Part of a small language model's weights: a variant of Adam for these matrices, 4633 steps.
Each number is 500 + 40 x the weight over the matrix's rms, rounded and kept within 0 to 999. Layers, rows and columns count from 0. Numbers have three digits each.

# layer 8 attention value, 64x64, rms 0.085, rows 56-63, columns 0-31
449536509535483533524459493448521467449453533531519459468533522472440555488595451525517536516499
535519591462482493511485517477496523514502529483511505513484535514474559475572542458463492496507
447493458437527485534488552505534565528456530524566459498553465517556509499514515475455514469479
478572435555502521471503484502482452517525424493506433434478516478531461526530490490549530495530
549521505568583474446523497483461451493533528436481533453467464530471529578537537490478472499467
468479477610421546475523499502473476431468472541454551531520511491515459466479499556510464490491
553575458536474467488525526498446467478514434465536503494463516441501434483460521550526505433540
485435502531565478500511517498466545432418527478454506475576447614555528510470501522447488478500
# layer 8 attention output (transposed), 64x64, rms 0.092, rows 56-63, columns 0-31
530476474497537464472568513526504493500480459564499527501469440533540456473428572557473455505502
496490529555467470399513460489421488517492485472493485564517473518523437503522496550560500478472
607453521512497531454573508485467433472563489477492524469476497491515476464555509504543469512476
491466481485538516573476535518529547482430530508507556524487531470447517532484515514417500543498
491499551495420486544471489497499495520498488499544453524546561467511509512458437535516561457511
442560515460541461532420509511509543581518483479547487513489519526494521552430500431459515490541
494405465488516519534459532556548499527456515480507463468545541534428523528506426410454467537467
547522528490484533498518455462503503490596468502565500467504529430528526524494541504519510512483
# layer 8 MLP up, 256x64, rms 0.122, rows 0-87, columns 0-31
500500503501501500501499500499499500501501497500499502501503502501503501500501503502503502500502
494474432433462524514494461462536485564460471531460443431514506556470536529535549519500531519557
519489487414482505425532522528563534553550441612532511406483518504469530501439582527533510504504
475553440497459487497519458464489462484461452498541545431556498535549517460578558538521506499572
447488443473449554478554564472522492467520471534545452565563561484517480419514523520449517548474
512523415481511535472535467546528513569564501538495532506443454468451529513527548474520487516596
497494520440462475512516499485527476525525483528505517491549462462544514494480533448500562525492
457524513472558467443532470474464454451557521487480444473539504501518511441561554447402496462520
505531484475566567445494466525571569527549469524570546432405511482505432516492558544511514442535
586465506502493483473520578568506473552511449585475456542467485510566497490488482508502477460474
528344524510515584510490466557453411457533466505445509578518525499570571440565492467564475471482
534511510369467528440487573550549532485571491552591444471487519453449537408486555554451501543451
502489570434450437434517537423535513590485522537532568429487549530470518522459546477472445526502
527478558539450514455481498529547518485491499465568422456458459566528482494502553523503486412477
477491532482506484475519504531470452547462470500625505467491507481514523531502509486450504466500
561482421461425473478499526624473529518555513575631498461459521481496559439473478534483548562563
477471538499490547459525550551467551462517498482483481515538520569542528498501489514518501456456
532452488465495492529519500524476473509496501550515532549445531467499454496527494523447476535437
535529497497439493503543490522489494471505474465484427501496490578519531442482536505466549535441
472444479483560582497492515468507421551540480421488500497491520541519532431553487486495611491459
540463540495492504510456557548486501524499480478406483489510462519544531508448565471463511498509
496576533461448483501553475455463527452500466494495448470503468502579471482488549527533535484474
531491424487607527464522506507533479551493565416522528502501532514522512486523465455454492515506
556531535610514438469501454502474494567530532456561539447398549455497465467550495520530442520500
533503464512447536466546518425507514463512492503474524554499555528447530465501471474531532469448
497435501431413534521499461574501446551541511518568495547536544487524513468486497467517533547440
543470503512569496497505601517474478514568468595537458506477558486486440475559513480511413476435
460433539441534559444575547529505520469471469515537542512551521539570523424445455506467549568510
528425442454508496554509497509497491532542488511551517546506582442560511524517523475485483482514
501498464469501525500495506491544459541528489518494520457478551439499513517502487467441467514464
508499540400505528481539515496603527546539460490560491478500475526456577499485455513447514518497
482454499534497491495488568509553480497523538545546423502441532455489483460545447535474461488525
519460480454466479528516586464465522461500501511527565445583439460495570485459516451539479516501
563484529610500604392576476496457505424526525475448510457478487437468479452528547467530499480430
467468471432506519509510494521512481470512499558432501492537520554554486506483536509515499496488
501464523575457547462453497538454461470489468554488483520482486495464515512509484459530465464525
527412480423484505482475518544434516567479461536461517481470500512504482497533479495526505545519
464529555435489598459582486489526533551581474557538501413413482445506498425545515445475572535528
472497478461542549541510468526517490477543574541543535473522468547478595449495489530424564451553
483495531457456500516467532558493416529510485551435474503491528525491473482545560518476463489502
509516432488447596438512546528561504468512465562572431494473442497567505470524524513452588523502
500501500500499501501501499500499502501501502501500500501499501500500500502501501498502499500500
533508475481460473497499482505481513493481509541510492520510512534474508501541541513476513542468
494500500443509479480502545546478513472532453495449540511519502538495494466490523534531534517522
545442533543572450523567506471461450460484491458496545490445527528505477469538501508493520517413
489499541507489475535502505511511461480442504489518465520531484479525541428530538481497532512431
529477442459570509464532536468505518418608573472527479521582485558471597475464558491449604491555
554479461461503513433525625541512490564507523577448535560423545574475537489513508502509516532472
500502500501502500500500502501501500501501501501501502501501501502501501501500500504500502501502
523483400505517545490497466575522532468498454494558479423568494495518535500443470536558474475442
472552370424505507421508573478547449511554527575487582404518543479412483507546493467531557510532
487462493451509460457563458539529440598502482495536503532487529438482451481475504540552464537455
484541467415554552474466491534553462528465507489466563510501514457481505499483504480450543503486
439489540452481506514504528524517494523499437504557496514519508508476552480503493551508451467394
574547413451524524446549507487545536550574549554531501487441505508454522467493532428435547483486
501436573498562486456561542516504473534510542483538561478553456479494507495585491450414445477518
506476471537534542459557518467522545509526540543551523462445498464495498474529469550523543465477
538512524425481527532499474531501498555515552541484474487501542530489558522474501482517483537554
541454479515594584469540497488449494542496538471557534433429503494606493519416425459522507513464
577514488474548437498542415477485465474521552509514479473520497519520488473519569496485506439468
503484525480438541550529489489502523430489487522530484508525528453602472557447516495514543476539
462467512494439508498482520531506491441460499519481466468513569527539485493536484512497457524485
463486462452555460517509518506541512444505505547509581487578484417580473510466560499537471485567
482483449436468581516536543509536472404552512573438564533464565490523472492491526401475484479606
598459487546535436455508580518462436500527509557522444497462533536494484480605496498518457501489
495456482476515513432559584522508454510497468525522494481442526510490553479488431489464530418539
570486523490515495502498529451506449525471503519507516519489528464528510446505470460533498547464
496486485536560539426515512503565459482499508524513498543469497527525522537538499523478465491458
524529417591528523483573478515430442521606570528445510546552522591443535445500489443482563516427
512455516440495512496479528541473485493514470502525517492492523506511460506469507491477496556514
507433494520489534483513500503426410526525497531482534545540530519502507513550461461537431489500
476486478451497483496510530532499457542467445484512527464560487489487506523486583481440485493503
533478487466452475531500520516520504575469447509581501526544589435520480463513500560521423489502
465495449454454552465516569497536497512516566497512479455468598491467473470504535438462517538529
560466459514498397528464515556585564525579452527598524504529540473460513478459519564482435524626
518470498445449516537498506504519514464506504575561497440538495450506501547518547540486504501526
482435558543457527515442530572489526535540518488472484498500520431593474534527518479478489432486
545566418505469474510513463468554526568529478472584490404529501428468485465524470522473488518548
500500499500499501500501499500499502501499500498499500501499500499499499501500499498500500500496
544566446367462515482566495560582574560558494495519468442472572549507549462485492584502460482431
522477570449467521494537475489530441490512492446516529540506477527526528488500508492501523513542
527482585571587498494497489529493491512520575430517522427473465520523482461579560472508473465532
514436490509524492526521574547385465527575487541551558517569511463581447465576546483453446462545
498507517466552529460548565511460476463586608507475578523449518566475553439482475467410501439531
475469463467557559448501517519513532575491416533502510556489600496452535480464539497559471507400
500512505468418510479510530530480484459497527478467576568535548498523532461535563473479506498521
476455598546519527435464517522503449547604515531425487467514524522517518460548531431441474540453
501529464445566475475507521529579556502489481547564511522533537502508556490446481471532489497464
# layer 8 MLP down (transposed), 256x64, rms 0.0968, rows 0-87, columns 0-31
499501499499500499499503498501500502499499501501501499502499500498500500499500497501500497499500
495538519507538465499524560563506516480543554501600571563525478445541473471442470440467477476487
434552517441520481542478579499485451511440529420467566482536514514584482407552495548484620575532
445565539477462514471513559555554560527476505509500442592535481494566458536441484554463474472464
508556559506414515464467474459488497491476550469492476526472509518471495526433498605519448438528
531516457431490515568506546535456511514412470506555502499485506439534488529411534542479522556539
504486513521519486448488485546465572501510510467465492514433558578494510531505528534510486476451
498495482447430529531515509516459508514451511439510553570516513454535511538473554523538483557525
540510525433492480463523528442464479412400463454460412449566610514436547523427518530514523539507
472515476517459529487484455513490477462486490406519479485525512476445522523476500510534523499533
551551475495526500556414409487620489447528472520547407497436504496437419475572559569515504550543
411396439540501513564570409429498463498514493438412573464610567452493522478513492400658593478502
499514469491496535608475468559513495471547444467494425488466505504533468486523483470467501571544
566490509522544491515518401486420453506497517556479526531487545483410464481503448496534458571490
517483477488501486482494496506507512541503531526431509463502495482488465530503437466528472511528
520449450500595508437521551480457519426493519490450546488438630451477481458514486441601495480447
502513486579525466529485543518468475535473515546457525528515429529504538495526470498500528510533
471531495547551511485498530501518519558502493478491489511501479527449481549474465487522488514496
490496489506537492495441557500477485541477525551475563540512508470453472549528463517538462403497
525534574461469453441548578487454590440487490515493486524526482423500480576449505545520410607512
453555448505502499519523503436526480516517552479552493521488486483406442481516447521556527536500
512419489534535521529514499593528509504488544526496519517496519468478524471503497493468502455461
452505557483439496545453522434504475428437466524470481562510420480514504500501559542550476557507
430514448572558511436511523534522537469577579526508526428544507491443552448562510488526522490523
500469541517505464491480492567530487560475517521484510499522413474541463453530515584473477543512
454431540481537485415488509447491569549523501498396525470500543544501482621478599462509510508473
484466495496403524457544473517556520502470530440476503472514476524469528559477565524467568470525
495503547455506497575397550482520533558485474606570531494467496485481469463442526547560432516516
480504551492549557498447457505490486500535516526495475456568517534460448486466560459472472451480
516494477519518524484442487471551511569509495531562471538484491473522477513460514531421523507514
536522503578574521527500484480422479499460491553448481465441487494431446519512465520561514461524
426473454438475535484569449451530444622495487380459454441468519476447502496505517486445514513518
470508507538520483471482429552538497520519486448507445542476542567522487469518467484464541490482
521553530507464417546546559454398439537480503500454423590490531582647440522400518490496393430518
552508482576534540480521502505452490487534517565527472487450459445513537425533469463508527459541
561503519447482482555612555469508506497487561460500507522463521551510492487526518553452572524477
509592485566484496510508533510546467469520509453539470550480509508452510482454523512466475460501
606501478505434458518507485439469521554464486525470438493473513477513530563456525517537407427470
538509528441463481486484528500531515504523499508530491525522560514524489559462557479558479529528
529483456528495499532556541449494575489464568444516531524518490454475516545465455471517519544492
539546551475565437456419547542428543558468475520427507461457555438454532523523539474534406496446
501500499500500499500499499501499500500499500499498500500501500500500499499500500501500501502500
478502510495511526500473529492528484497519487440500497473498507465530498509485472502516487480512
505490461584498525546489461442538509532430557545496471502508495487499520501497481435479447483481
457504487469465436453548567504466525503513497545504443539489450532524532587500485512456424542550
501485476451491490445488571477490510533528486526463497463507500511463433555468538494454471519552
531519550534461458435505441532512553545491501537530561471589451604502497529468473544576380518593
425557484499523465470473448439520555509472521455512478544513483510462470475466497553535492549483
499499501500500501500499500500499499499500500499499500501500499500500502501500501498499499500500
465447456446520498495464511430488466600528463506468488526484451553586519515456565472494533472497
345530530511510436490443463544527536453569468523488535615579524421543458506516496533622568448440
437546479430519540539425495530506579459433567494571500444474526478484551495530512442491454459539
492489513607545497487530479505446542484519537520525418565516477560551478435502478477531447431559
536509461500491470495501471473502481456448509478440501457511507474510488528511524442506547502639
438401474515483432458531511381519492569493505572455464556557535516578525484551513485461500534566
453565461496479508485418462539463524446458492530474463501458529506437526536454463589527514519482
498517462517489504493461594461544505450494507532495507449465462515430477523508551542505489433529
454480544537534507435458438455555505516473454483428413493512422521554440489480525442528549526509
480492592436452515525487549448550434522451544516488487557513492486469528525499482543567500489429
467530478533514557439507521498480467488469510467483473487475508540423455531500537498475501473479
492444454431520485486411489528481466509498494515508484536513498528498539505455522587458464472504
538526509484550484490575475542534450588534511452468600479475468448461493539480559485495481511534
530523538498403514459550534490454494515502506511511460518457532569421552470556466506444539511468
504458503527512473450503518543465543514488489537497512429528501480513561493468489460533481475457
465484511476448570450544392477562531525484508425439528514515489475475533481452578469506482571474
545526518510512540516464501445452533547426481499451463485561444465515461510462561543565429538482
499505435486486492482470512498534490476504482489501460477547486514446486516485520514532497480469
525556487495505466490456522489524525526503452406540458465523488437462475522480494525480541524524
528435593477480555563483426403487495504510530514424535546476560536498534519476432530485476463533
503506430575487490517520502447512538486458535554474518522494459491470530493492498560537465458486
536531527382493490561472530517524494513538512555537491528489508453470531563483457558426584504499
497523512517517481501483509491551518488507550497480503529475510468519482465516441537550515488482
571425518498464520491541455405498520468477508453515412472446470550568477501417490442527434488562
458474527515502441527478498421507509485425473471531582582546501495648500479491505529492521392527
484575479462478555485566453492495470398491497536442450441487545479539474552527488524536539550563
459531458510477508543416508492523510468455498447478526555484466498549486481457500539499480476517
543517487476497542498535514492514374515501528543534540558459390481459527409507458481489517491488
428548484540557501479468497512561557474463487508573515484510490530519472447449537512517538503493
499499501501501499502498500499500498500499501500499500500502500500499498499499499502501501499502
446442504490489461477484543447488436518466461433510463601509418483474521568536486425508506575556
481508422498522464567452532534479528517495460542470487462479508536444479502503441528532487502516
494521510500482495431481494516419555470462487472464527549584476519526497492452497508529525457463
509536495439370520457512538502534487513491543535567504495456536578527517501408511450473502461513
501502469430520452480437559480540542574487438515505488569537557500538575575454565465501490502516
430510544537503482507526445522523451440464564452514423583452457513522513493503428486479509470536
488521520546555503504467478454530558535481512513505489465499481559492477532478441520530482503489
581508449487514484545611474483478595425378489466529440536492477499446481511434470551516498498491
555431462547443560517448503474464402528509532471444443513402460491458472434577540547508518478558